Weights of a small GPT-style language model, trained from scratch on English Wikipedia.
Training: a variant of Muon for these matrices, 102M tokens, 6250 steps.
Each number is 50 + 12 x the weight over its row's rms, rounded and kept within 0 to 99. Layers, rows and columns count from 0. The size before them is the row's rms in percent of the matrix's.

# layer 5 attention output (transposed), 192x96, rms 0.0903, rows 88-127, columns 64-95
098:53 47 33 42 71 43 44 54 39 36 54 27 42 36 46 51 45 66 53 28 46 45 45 35 66 73 58 62 48 54 53 48
098:35 58 47 47 59 32 29 41 64 50 38 38 39 47 45 37 45 50 46 43 42 53 50 52 39 52 84 29 57 24 62 55
091:32 40 49 50 58 67 58 52 40 32 58 41 64 72 54 49 49 44 49 32 55 38 44 61 42 50 21 57 57 59 49 54
090:31 66 37 31 48 62 53 60 70 67 56 49 40 42 48 57 71 41 53 46 43 42 53 55 61 46 53 69 56 50 54 40
093:59 42 47 58 42 63 64 40 58 46 28 55 64 56 27 35 40 47 48 30 49 74 38 57 53 67 59 54 62 47 48 66
098:33 60 51 51 63 42 40 41 49 46 46 40 42 49 60 49 47 55 37 63 39 64 66 17 53 76 65 30 64 33 54 58
108:60 49 49 68 41 57 61 38 42 53 56 77 42 51 14 26 43 53 49 54 53 36 64 60 47 40 59 63 42 71 58 50
105:37 41 40 31 55 50 51 46 62 47 51 22 49 53 58 39 69 55 46 54 26 49 64 36 52 62 61 78 63 39 62 45
094:75 38 63 52 22 52 45 44 69 63 43 48 50 29 37 32 46 46 49 69 39 41 63 47 54 39 56 46 40 56 60 46
094:37 66 48 38 59 63 55 41 40 64 60 56 38 44 55 62 45 55 32 57 29 63 52 48 43 54 54 34 40 59 61 61
103:21 39 26 43 46 58 48 31 68 43 45 42 64 42 59 58 52 44 51 30 59 51 54 45 61 41 47 56 51 58 49 55
090:61 53 60 53 63 80 52 53 72 64 47 41 38 54 35 39 53 56 56 54 36 70 52 68 55 49 70 40 27 39 47 53
081:46 57 40 50 44 23 47 36 35 63 58 75 45 66 55 51 41 55 35 57 41 45 49 42 47 68 61 25 70 58 45 57
106:49 49 51 61 51 46 62 58 52 37 41 75 56 52 31 57 47 47 53 39 29 47 32 19 63 74 57 71 58 58 36 45
099:39 51 46 50 56 59 52 42 29 36 51 63 53 59 63 55 49 51 34 28 64 48 42 37 47 39 45 21 70 56 72 45
104:47 67 55 50 50 36 54 59 46 65 62 41 40 43 47 51 66 45 34 54 35 33 73 56 52 62 51 47 60 33 53 49
089:50 67 52 39 51 42 47 53 47 31 63 49 68 54 47 64 62 80 41 72 74 46 56 36 25 60 52 44 34 45 65 54
109:39 62 50 59 43 58 61 46 23 64 44 55 51 54 78 54 40 58 41 36 49 31 28 58 44 29 56 41 68 65 48 51
092:55 47 54 64 51 71 47 24 42 34 44 50 41 24 44 56 41 48 51 45 74 55 41 55 50 69 42 33 23 57 49 59
097:29 46 53 46 49 56 60 38 53 49 37 62 45 66 51 60 52 54 59 36 44 57 67 60 43 46 28 61 59 80 43 42
096:59 49 62 71 55 26 46 75 61 53 53 36 51 46 55 43 45 40 58 92 54 49 52 39 47 60 61 43 76 18 32 53
105:42 67 32 56 26 61 58 58 50 47 61 55 41 36 39 44 59 40 47 58 26 37 51 53 65 48 48 33 58 55 17 57
120:43 71 67 33 35 48 56 43 31 40 25 60 56 65 48 52 60 74 24 42 51 55 34 13 53 55 58 32 45 52 58 48
112:74 48 53 48 39 31 50 69 74 42 37 60 53 56 22 46 47 36 40 85 76 60 39 36 57 51 60 55 31 37 58 53
103:25 57 42 34 50 57 52 64 46 46 61 47 50 57 56 53 47 27 38 47 26 75 44 26 62 64 62 43 65 37 59 73
104:51 29 42 50 42 42 35 45 64 41 60 45 66 66 34 54 45 59 52 49 54 38 71 35 47 81 57 73 44 51 52 53
121:36 45 45 59 63 59 47 64 47 58 79 54 46 37 61 64 56 31 49 24 53 59 39 47 56 30 66 54 84 54 62 54
097:58 57 57 77 40 54 57 62 63 60 41 63 50 46 37 30 54 44 54 71 57 46 48 68 64 37 66 40 40 51 52 50
103:65 42 50 58 37 54 60 59 34 49 62 51 60 57 34 52 52 65 60 38 71 36 35 71 46 39 53 60 37 71 51 24
078:19 55 51 54 28 56 60 53 35 41 52 49 48 56 35 33 57 31 33 47 53 61 59 75 39 73 40 51 46 44 33 64
111:54 59 55 41 51 37 44 31 42 50 60 66 40 36 35 34 49 54 41 52 50 39 57 40 48 50 51 32 69 46 57 55
125:54 64 49 57 59 43 48 55 15 50 70 51 55 43 53 53 49 56 62 50 45 57 58 31 51 59 60 65 69 48 34 44
098:49 56 52 52 41 74 52 64 49 72 35 32 38 48 48 58 53 49 39 41 43 50 40 75 49 53 54 25 24 47 67 48
104:62 35 45 43 65 57 53 53 56 35 63 55 66 68 54 31 55 68 47 22 37 35 67 63 50 37 46 63 63 30 56 44
107:42 50 34 60 44 63 41 54 58 67 49 34 35 33 59 52 39 33 51 47 26 37 69 32 61 46 53 62 73 53 41 62
100:45 44 31 36 52 39 39 58 45 44 46 51 49 40 46 37 55 38 45 38 37 46 27 49 67 54 43 46 41 40 42 42
105:68 40 60 68 42 56 48 58 61 56 31 28 53 39 52 52 47 53 62 60 45 46 55 45 32 43 40 56 14 56 54 45
095:33 66 61 40 38 71 71 40 43 51 30 55 44 67 38 54 44 50 40 47 48 47 44 63 46 09 41 45 70 61 73 34
099:56 48 66 38 55 42 54 36 59 54 42 62 58 46 54 38 48 57 62 45 59 62 62 48 45 79 49 54 24 64 52 52
086:24 51 69 49 61 57 52 45 64 71 50 75 49 54 69 45 42 32 45 42 31 42 56 30 61 44 43 48 78 64 62 69
# layer 5 attention value, 192x96, rms 0.123, rows 89-127, columns 64-95
093:40 49 40 38 61 38 65 30 44 54 50 56 64 49 51 47 36 54 53 28 59 43 73 44 35 58 44 50 38 73 63 52
090:40 45 63 50 48 28 47 57 51 58 67 57 50 55 38 37 44 51 52 77 35 43 55 50 32 41 43 36 31 29 32 55
081:54 53 53 61 24 38 67 52 50 40 74 56 68 67 62 73 33 47 27 76 48 51 26 38 31 53 49 56 47 46 47 42
101:52 50 44 66 47 56 36 62 43 64 48 55 37 45 39 39 58 50 69 45 51 41 46 60 55 61 50 16 68 39 41 50
083:45 42 67 50 45 79 47 40 55 62 42 54 54 57 65 28 40 52 57 30 66 51 38 31 61 43 46 75 42 68 66 43
106:53 29 41 47 68 29 41 69 42 80 67 64 31 41 46 41 68 46 59 37 34 55 55 65 59 73 47 39 61 41 44 58
096:60 46 45 53 35 40 58 43 64 41 35 45 48 71 44 59 50 51 49 37 40 56 33 43 53 46 26 40 31 49 36 44
078:46 42 46 37 69 59 39 61 45 71 34 42 56 37 63 42 64 63 48 09 34 67 44 32 57 45 63 31 53 47 38 45
098:50 58 49 56 48 56 42 48 36 56 60 83 49 56 55 70 72 47 68 53 50 56 33 64 58 28 49 49 60 61 49 56
112:60 47 67 45 52 63 56 78 36 39 47 55 24 71 61 34 52 57 48 50 53 57 35 53 41 51 43 60 41 45 42 34
106:41 40 38 48 71 48 44 45 55 41 50 56 51 47 42 65 64 51 50 65 61 35 57 50 68 51 56 36 66 37 48 54
059:40 68 40 54 66 38 42 38 58 68 53 60 45 38 37 44 66 59 70 22 69 59 39 66 49 33 48 55 57 50 63 40
103:63 44 47 48 51 60 50 63 54 62 43 44 46 52 83 38 54 43 46 26 49 37 86 69 46 55 43 31 52 46 80 51
085:56 54 39 35 48 37 40 46 55 54 51 62 40 61 47 23 47 37 75 49 43 63 46 54 74 47 45 49 73 38 49 52
099:37 56 48 52 48 14 66 41 63 45 28 71 49 60 52 34 55 57 51 26 56 42 51 50 49 52 48 55 40 74 53 38
085:54 59 58 46 34 72 58 44 60 48 64 40 43 55 45 42 44 42 76 60 62 81 28 32 45 31 55 41 45 69 40 46
103:53 74 50 38 46 46 52 28 30 47 54 61 46 55 36 59 65 47 42 59 57 39 42 62 35 83 39 63 50 32 66 53
083:31 58 71 47 55 52 48 56 38 65 58 36 45 61 66 20 48 47 49 44 43 43 47 56 61 45 59 35 55 36 52 42
094:60 43 64 68 43 53 53 56 35 47 68 52 52 24 64 74 49 34 55 67 60 48 53 70 57 60 44 56 45 29 20 34
099:32 46 38 64 60 42 52 38 36 56 30 43 57 66 57 41 32 59 49 49 69 39 63 41 57 39 36 65 21 59 63 54
103:51 39 59 59 57 34 28 40 49 47 54 58 82 37 48 34 39 53 41 41 59 43 62 64 39 62 49 42 69 25 46 43
138:60 55 30 36 58 57 49 25 60 33 56 36 36 42 53 55 36 51 54 53 44 59 38 62 55 30 79 41 62 60 56 83
106:50 44 60 52 63 69 58 65 45 39 27 33 53 62 46 45 62 40 60 54 47 57 55 28 65 31 73 46 42 65 59 58
108:72 50 58 43 45 71 29 77 49 56 40 50 48 66 43 29 52 55 61 44 59 46 56 37 33 24 47 53 58 65 60 52
116:56 66 56 34 43 52 65 61 57 53 38 40 47 59 74 53 43 55 39 37 48 37 49 54 46 28 60 41 50 69 36 38
119:58 67 57 48 41 41 46 60 63 40 40 61 55 64 49 45 43 34 56 77 58 38 65 35 38 44 58 71 60 55 36 56
090:44 46 21 52 57 63 49 73 20 63 41 43 51 58 33 79 50 56 55 49 50 66 36 44 56 41 61 24 73 39 34 52
086:69 54 40 35 57 64 35 55 67 45 44 50 27 36 59 27 66 36 45 54 45 37 47 65 49 83 50 50 52 41 54 69
085:55 38 67 58 44 56 17 46 44 42 56 62 64 62 68 45 34 45 60 70 56 35 33 41 42 36 52 34 56 55 59 47
114:39 43 36 53 66 59 46 31 67 80 55 51 56 37 37 13 27 49 59 36 71 40 57 54 37 58 54 44 35 46 28 41
126:49 45 51 56 69 55 57 23 77 59 49 45 53 56 42 51 31 73 50 44 77 33 56 50 35 49 41 49 59 66 35 62
085:53 69 45 27 37 62 51 59 47 45 53 55 63 37 39 59 63 37 57 59 38 39 45 48 49 66 74 29 67 48 45 62
115:66 54 44 46 37 42 55 55 53 59 32 59 55 58 50 59 51 60 46 52 51 56 53 50 52 42 39 41 61 55 45 30
100:41 33 70 33 57 26 58 52 51 44 59 66 88 55 41 60 51 57 29 42 47 19 55 48 34 56 54 48 41 54 52 46
109:43 62 46 54 78 59 35 35 71 50 66 26 70 55 52 57 64 59 52 45 22 51 66 62 38 35 52 53 37 47 57 59
106:40 50 39 31 57 53 54 56 50 43 68 31 48 43 56 81 69 53 44 41 30 40 57 31 58 72 52 49 54 54 30 65
094:70 50 61 70 57 62 56 61 45 66 76 50 45 37 38 56 45 48 43 69 40 42 59 53 52 66 54 66 31 37 49 48
109:63 74 41 52 60 61 61 66 24 54 64 56 37 42 62 54 45 68 38 51 49 41 37 57 53 34 43 56 42 59 51 52
074:52 45 40 41 59 34 56 52 48 41 81 53 44 64 45 64 54 58 57 64 46 43 50 30 52 46 48 67 42 32 44 36
# layer 5 attention query, 192x96, rms 0.131, rows 128-138, columns 64-95
095:51 66 58 56 46 62 75 64 53 46 45 47 41 48 58 42 49 31 43 72 53 53 39 35 48 25 45 53 63 57 36 62
102:44 76 34 42 37 52 32 56 33 45 48 64 62 47 47 48 50 54 31 33 73 57 57 36 55 62 52 79 46 22 44 54
095:67 67 56 61 40 74 56 52 29 52 44 47 38 50 59 53 42 42 60 58 47 54 66 62 71 51 64 67 45 52 79 55
073:83 52 46 53 32 67 42 63 61 56 48 47 41 53 53 42 34 31 61 74 49 65 44 55 53 23 58 63 65 56 51 79
080:31 50 54 49 47 60 72 55 55 43 62 39 52 45 45 40 39 68 41 71 48 61 47 50 30 65 59 56 52 58 34 70
081:50 62 33 42 65 42 40 63 43 67 51 58 42 56 57 70 62 46 36 48 45 44 64 50 61 42 61 42 34 60 60 45
095:51 51 65 62 38 59 47 42 44 41 52 64 58 65 31 32 48 34 67 54 67 58 40 59 43 49 38 46 48 36 45 49
133:46 67 50 61 47 36 48 45 56 70 61 85 42 51 70 22 17 45 42 47 57 66 63 56 63 41 45 68 53 37 35 51
087:34 52 38 70 45 46 60 47 50 58 62 53 67 22 49 38 65 43 50 48 64 41 56 38 46 57 34 31 57 62 26 43
107:54 41 47 57 61 72 47 41 51 43 54 47 62 39 43 44 44 43 40 47 47 42 77 36 49 37 38 61 70 45 54 32
086:41 34 47 57 60 25 37 34 44 55 60 53 75 51 48 54 47 78 58 28 47 39 58 42 54 74 38 43 46 45 43 12
# layer 5 attention key, 192x96, rms 0.128, rows 128-137, columns 64-95
074:65 34 59 51 55 52 39 45 54 44 55 74 56 63 36 62 60 52 48 41 54 54 67 69 43 61 48 49 46 44 71 43
102:44 20 61 63 65 49 70 42 70 53 59 35 32 53 50 40 52 53 66 68 28 46 41 58 45 46 51 20 54 76 53 40
085:18 38 41 37 54 40 46 56 69 51 45 45 45 43 55 53 48 64 47 56 47 58 40 37 42 42 38 45 54 55 20 48
068:13 59 38 46 42 46 61 54 59 58 38 50 18 39 38 57 39 67 39 68 54 62 56 44 41 51 53 58 46 59 48 48
067:55 29 75 54 46 52 61 54 47 51 41 63 41 65 47 60 44 44 41 52 43 41 33 39 47 31 46 55 47 52 64 43
076:57 47 38 41 43 36 41 54 59 70 44 56 44 48 55 66 45 84 56 58 63 56 63 40 43 51 67 54 46 48 51 47
118:58 52 66 51 51 41 47 38 56 21 53 41 56 43 37 50 49 48 77 27 47 33 46 58 55 52 50 53 50 52 44 56
153:60 62 40 57 45 50 53 44 60 67 53 92 40 55 80 40 23 64 49 33 53 62 53 60 77 50 36 46 49 44 48 58
101:66 45 55 26 65 51 43 51 42 47 36 54 25 82 53 67 39 63 48 54 47 63 51 57 50 52 68 63 46 36 73 52
101:47 68 44 47 43 29 53 58 51 53 50 52 52 64 57 58 63 61 60 49 56 57 29 63 47 71 58 46 22 52 49 63